Each number is 50 + 10 x the weight over its row's rms, rounded and kept within 0 to 99. Layers, rows and columns count from 0. The size before them is the row's rms in percent of the matrix's.

# q: layer 5 attention query, 128x128, rms 0.181, rows 100-127, columns 32-63
# k: layer 5 attention key, 128x128, rms 0.164, rows 100-127, columns 32-63
# v: layer 5 attention value, 128x128, rms 0.183, rows 96-114, columns 32-63
# o: layer 5 attention output (transposed), 128x128, rms 0.166, rows 96-113, columns 32-63
q100 089:51 45 64 64 63 59 38 66 34 42 70 62 50 39 52 47 46 41 51 48 61 56 40 56 45 47 52 70 49 51 35 67
k100 091:47 50 38 46 50 48 58 47 55 50 39 60 58 68 44 53 45 53 61 44 46 58 46 29 63 51 71 54 50 53 56 49
q101 096:64 48 68 66 76 59 47 53 52 49 59 61 44 46 52 49 42 39 38 29 44 46 39 47 31 41 60 57 55 56 54 61
k101 099:55 57 48 41 47 35 55 60 52 63 30 65 64 71 41 45 55 57 45 50 47 56 44 63 47 53 58 58 44 49 52 57
q102 125:30 61 52 55 47 62 44 39 44 57 45 65 69 41 48 53 37 64 61 47 42 48 44 70 52 56 40 61 55 34 62 44
k102 099:52 41 45 52 22 51 50 44 51 29 52 49 39 53 48 53 38 50 49 60 50 61 54 62 36 49 45 32 52 36 56 58
q103 111:57 50 55 49 58 49 40 55 31 35 64 64 47 51 36 51 45 21 55 41 53 49 37 45 53 48 58 56 62 74 49 38
k103 091:50 53 33 47 50 56 43 35 49 33 57 78 66 67 31 47 51 55 46 84 47 44 46 40 43 43 62 41 55 44 43 44
q104 116:61 61 44 55 62 46 43 50 47 37 48 62 52 51 51 44 63 53 48 68 49 39 41 63 51 45 62 41 71 60 47 52
k104 107:58 42 50 67 42 33 61 33 56 59 59 54 41 33 51 48 51 33 26 58 58 36 53 60 61 49 48 42 45 69 54 45
q105 124:55 38 43 58 33 60 53 61 56 53 54 60 55 43 40 43 36 57 41 46 51 43 54 60 65 55 47 51 51 57 61 63
k105 127:58 57 46 38 39 39 47 49 43 38 62 43 53 43 44 51 52 50 66 39 58 38 51 42 69 78 64 33 37 49 58 44
q106 125:36 48 32 51 46 67 61 53 55 64 52 58 54 43 56 45 56 77 46 57 56 59 46 43 57 35 55 72 15 37 57 53
k106 124:45 55 34 38 53 29 45 38 43 60 40 74 48 53 28 60 34 38 41 68 27 54 56 42 51 50 49 42 56 52 39 46
q107 112:49 53 66 50 51 39 43 45 51 58 50 35 47 54 29 50 62 55 55 43 49 53 54 41 46 49 75 51 48 53 46 63
k107 123:51 53 42 55 55 34 60 58 53 66 52 48 44 52 55 51 35 50 46 54 37 71 60 45 69 53 42 41 50 62 49 50
q108 113:51 54 45 58 34 31 71 38 41 62 45 54 44 47 51 50 38 61 49 48 44 71 43 48 60 37 56 51 67 56 54 55
k108 142:39 51 33 43 29 47 51 42 57 65 61 64 56 53 60 57 46 38 53 50 54 48 36 55 53 47 26 36 44 51 39 45
q109 129:50 56 46 55 32 41 41 51 62 40 51 59 56 62 60 46 58 50 52 44 63 54 58 75 65 53 54 65 69 71 39 52
k109 145:46 43 40 39 51 39 45 48 47 46 45 59 55 46 61 44 43 60 59 51 46 40 56 46 61 57 40 61 36 53 31 53
q110 119:60 58 49 57 44 55 31 27 38 53 58 44 50 56 36 53 47 71 57 60 45 39 46 42 40 50 68 42 53 52 67 46
k110 135:54 50 59 54 44 45 66 47 66 61 67 47 51 51 41 51 58 52 37 54 56 52 43 48 33 43 46 72 52 44 55 52
q111 123:51 32 46 58 42 32 57 43 53 39 33 56 48 50 44 48 53 61 43 47 56 51 48 53 52 53 77 37 49 61 36 40
k111 130:25 63 51 55 50 43 53 44 54 56 59 45 53 25 50 62 27 55 59 33 44 37 59 43 61 06 50 40 53 51 32 47
q112 110:41 62 50 54 68 50 58 25 48 60 43 38 58 43 54 54 61 49 51 54 38 60 48 62 57 60 46 46 52 29 50 65
k112 103:48 61 50 59 58 44 41 52 47 60 60 46 57 54 45 33 53 61 40 54 45 53 35 36 48 39 58 52 54 61 57 65
q113 138:41 51 48 44 23 12 46 36 48 62 36 60 54 43 59 56 42 48 55 62 49 53 42 51 39 65 47 31 59 54 43 42
k113 100:39 44 50 38 55 45 59 50 52 36 42 46 53 45 46 52 54 50 38 51 39 52 57 43 39 56 52 34 57 48 45 47
q114 097:50 48 54 51 61 61 48 21 38 46 43 29 62 52 44 53 42 67 52 48 44 55 62 44 62 23 52 37 56 30 45 43
k114 094:60 41 57 62 45 50 50 61 52 52 55 60 52 51 49 43 59 46 41 38 46 51 21 56 29 67 39 50 29 46 64 52
q115 128:55 45 42 42 72 48 57 37 49 27 45 27 56 52 45 50 53 64 59 51 49 51 59 43 51 47 64 48 62 35 51 60
k115 100:54 54 51 46 34 50 58 59 37 50 51 65 51 52 44 56 55 60 48 60 44 48 27 61 43 48 53 47 44 58 45 30
q116 107:57 40 28 41 44 52 55 37 35 42 49 40 57 53 40 48 52 49 57 56 59 53 52 49 56 52 57 48 70 38 54 55
k116 076:50 62 48 52 58 52 36 38 50 45 53 44 48 39 57 46 53 40 51 73 60 47 42 51 45 73 50 72 55 60 53 51
q117 103:53 42 39 53 49 56 53 29 31 55 65 41 42 49 46 42 58 39 67 69 54 62 52 41 60 41 60 47 56 30 47 42
k117 083:49 60 56 52 63 52 50 52 34 29 62 66 60 61 28 36 39 52 48 65 52 44 40 44 45 65 62 55 57 59 43 49
q118 099:38 54 51 42 41 38 60 52 61 52 56 41 64 49 56 37 39 50 45 59 45 46 47 53 36 47 40 50 41 49 69 47
k118 094:39 56 48 25 51 54 55 53 47 59 43 68 52 54 43 72 56 53 50 52 50 66 57 58 51 34 36 50 52 30 44 51
q119 106:45 60 55 45 50 64 48 45 28 53 57 42 51 63 44 48 63 48 48 53 64 48 56 63 57 42 49 60 65 38 51 44
k119 085:64 59 53 53 66 46 46 50 55 32 87 55 50 58 55 48 49 43 50 56 65 34 36 43 61 47 62 51 44 72 57 50
q120 111:25 50 51 55 54 64 44 76 37 64 36 44 53 69 74 44 45 71 46 46 50 57 42 67 41 51 54 66 51 36 56 51
k120 115:49 63 40 44 61 61 43 64 67 44 40 69 60 73 59 32 52 43 46 63 60 37 22 54 34 37 55 41 61 44 51 55
q121 107:48 37 60 65 46 42 50 51 54 48 39 54 61 50 62 48 39 53 56 54 55 36 48 60 54 26 40 60 58 54 55 46
k121 116:55 52 53 76 52 57 50 53 55 61 38 67 53 60 56 48 49 50 43 67 48 43 32 52 68 23 52 39 70 47 58 56
q122 115:58 39 53 55 44 50 41 41 53 38 51 53 35 77 57 50 69 37 43 48 75 38 61 48 56 43 74 60 41 43 58 39
k122 104:41 55 32 36 55 61 52 56 48 46 63 44 50 58 43 51 46 59 69 63 55 74 52 57 52 30 45 54 51 54 72 45
q123 115:61 60 45 44 47 55 51 47 58 57 52 45 60 43 69 54 36 51 45 52 63 56 46 26 66 33 44 39 55 49 43 60
k123 123:80 54 58 29 44 44 60 52 36 51 47 67 47 37 51 55 46 39 57 56 62 42 56 48 44 63 39 68 66 69 66 49
q124 130:45 44 48 51 50 48 53 86 70 51 58 53 36 53 58 63 68 49 40 59 40 51 55 47 67 52 22 50 46 54 42 51
k124 155:45 60 64 55 37 43 56 61 53 41 38 69 36 53 62 51 46 42 54 72 48 51 62 59 51 52 48 46 26 55 47 69
q125 119:37 25 69 48 48 56 47 38 58 47 46 35 45 48 46 52 57 43 55 42 50 39 67 42 44 42 39 38 50 54 56 62
k125 142:51 48 65 58 49 36 48 61 60 41 51 45 60 45 52 44 53 49 59 40 46 41 55 45 60 30 56 56 57 41 47 55
q126 112:60 41 39 51 52 37 70 63 49 60 44 62 51 60 64 67 36 56 32 63 44 66 40 45 61 33 59 64 32 44 51 54
k126 139:77 49 54 43 40 41 48 68 44 38 48 75 55 50 50 58 53 45 58 38 53 33 47 45 54 16 62 52 50 48 34 48
q127 126:53 57 49 59 57 55 38 51 50 68 50 41 44 63 44 39 52 54 44 44 41 45 21 56 60 48 41 54 62 43 28 50
k127 125:59 49 50 57 73 45 59 44 38 36 54 57 47 46 53 46 47 53 60 40 57 66 54 59 29 46 55 39 38 61 35 31
v96 103:54 52 59 45 48 31 49 44 38 48 54 45 74 48 32 54 45 52 48 54 52 43 27 50 62 54 49 43 70 49 58 67
o96 095:45 59 49 45 57 50 45 44 57 55 63 52 56 51 44 45 46 73 48 38 43 62 55 42 37 47 50 41 48 46 52 32
v97 109:53 42 41 47 50 51 51 60 59 63 55 44 43 30 37 59 43 56 55 63 49 52 38 60 34 47 53 46 72 33 37 57
o97 099:49 36 69 65 40 42 49 39 59 52 46 54 46 52 66 49 64 54 42 21 48 53 45 41 35 46 58 67 30 45 50 46
v98 105:46 43 48 37 53 47 53 45 34 59 44 44 58 54 79 55 36 59 52 47 31 41 49 49 62 54 58 55 54 42 43 56
o98 101:60 42 45 52 63 46 42 38 39 62 56 59 42 46 53 33 43 54 54 51 74 54 39 26 55 42 68 41 51 48 55 43
v99 105:48 45 44 45 49 56 44 43 34 32 53 51 51 45 55 50 53 47 44 37 51 73 56 56 57 60 44 54 58 61 52 55
o99 102:47 45 51 49 48 43 51 48 33 60 40 63 55 51 58 25 70 75 37 39 69 41 31 40 46 46 36 54 63 51 56 53
v100 113:51 43 46 63 57 56 51 44 40 62 40 42 55 55 43 63 47 59 41 42 36 45 44 69 59 50 49 46 74 67 60 64
o100 106:41 56 57 53 52 36 50 47 48 59 48 55 40 51 44 35 67 68 57 62 49 65 61 63 57 39 70 49 30 47 62 45
v101 110:69 39 54 41 44 51 47 37 31 56 44 58 56 58 42 42 38 60 47 47 55 41 48 61 42 50 91 39 49 55 44 58
o101 102:50 45 47 40 51 38 60 55 47 48 45 63 28 29 51 74 46 58 51 49 62 50 44 40 51 56 50 62 69 35 50 52
v102 096:54 39 40 46 49 63 59 49 51 51 41 43 53 52 37 42 33 61 31 53 36 23 21 21 40 43 40 32 49 63 72 44
o102 104:45 46 46 35 42 34 48 67 63 63 43 46 52 39 53 60 54 47 54 59 47 49 50 46 59 50 46 34 53 47 53 59
v103 103:59 59 47 58 58 45 38 61 42 56 39 73 61 47 57 50 55 48 56 53 38 49 48 51 44 54 55 52 55 40 57 69
o103 093:40 36 60 36 54 59 54 38 50 41 47 42 67 40 51 51 41 61 42 41 70 60 63 40 47 48 63 46 50 66 56 40
v104 115:56 56 56 47 50 49 42 43 27 45 54 44 26 42 56 40 49 34 37 63 41 58 36 42 55 50 36 66 57 48 41 48
o104 101:52 55 52 50 47 43 59 45 36 68 49 51 52 08 45 68 50 62 46 45 70 42 33 42 50 46 62 44 57 55 49 59
v105 102:58 60 54 56 63 39 55 63 48 32 40 43 50 72 43 49 49 46 44 52 42 61 57 46 56 54 61 53 39 46 45 50
o105 092:44 36 52 63 56 43 55 51 51 63 30 59 55 67 44 70 44 34 50 42 62 66 43 61 61 40 28 50 53 50 40 40
v106 116:55 43 50 42 38 34 35 28 43 65 34 51 35 42 50 41 52 58 59 36 56 41 44 53 49 48 59 63 56 60 41 68
o106 096:59 71 35 43 56 54 57 40 59 53 71 50 24 53 48 54 60 43 45 49 31 46 41 41 55 53 71 55 46 35 43 42
v107 119:42 25 59 49 52 38 43 49 35 48 56 61 38 54 56 55 53 66 49 43 45 29 64 50 52 41 65 58 60 41 67 35
o107 099:48 34 35 34 59 56 64 40 42 44 51 49 52 66 57 52 64 46 40 55 54 49 45 58 59 51 48 54 32 30 45 52
v108 117:56 49 56 42 57 52 56 59 62 67 48 48 58 48 56 44 64 50 43 29 45 50 49 63 43 48 61 45 55 49 58 47
o108 104:55 52 69 42 56 52 44 45 41 46 45 42 55 53 49 69 58 58 60 52 43 31 50 39 41 61 39 37 42 53 58 57
v109 098:54 50 57 39 51 50 57 37 36 40 46 66 56 44 44 60 46 48 53 49 47 81 49 43 43 51 42 69 46 42 46 57
o109 094:43 44 39 51 45 44 45 39 31 45 63 47 58 50 60 50 49 42 48 55 56 59 59 58 61 55 54 61 39 47 53 32
v110 101:45 58 49 48 51 29 56 68 57 44 39 45 37 48 39 54 70 56 61 60 37 64 52 57 63 48 79 45 57 41 48 47
o110 094:45 28 61 48 52 51 39 50 40 56 60 50 57 63 45 37 39 57 51 35 54 46 45 50 30 55 48 55 32 56 46 53
v111 115:40 48 51 48 40 74 61 54 48 40 51 54 33 53 63 42 49 45 59 61 50 55 61 50 47 47 41 60 62 50 48 67
o111 104:48 51 57 65 42 34 35 51 44 46 37 51 53 54 35 69 43 58 47 39 53 58 43 35 36 48 42 45 45 43 50 48
v112 108:46 59 61 55 44 39 49 69 37 65 50 53 38 48 46 66 37 42 51 37 24 68 38 54 50 47 50 80 43 53 44 44
o112 103:62 54 39 49 60 28 61 56 45 57 47 56 29 55 54 37 36 61 59 40 71 43 42 54 28 66 40 60 37 53 43 59
v113 108:48 32 33 55 43 49 48 44 47 62 52 42 35 52 56 53 76 46 42 44 64 48 55 53 47 47 42 51 52 45 55 72
o113 106:45 68 46 39 44 53 62 43 53 52 48 47 45 36 58 67 57 50 51 57 40 57 53 50 58 54 41 55 31 47 59 46
v114 100:51 36 62 41 53 48 37 48 56 60 50 57 49 36 63 42 56 60 63 65 51 34 52 52 48 45 51 53 75 48 44 32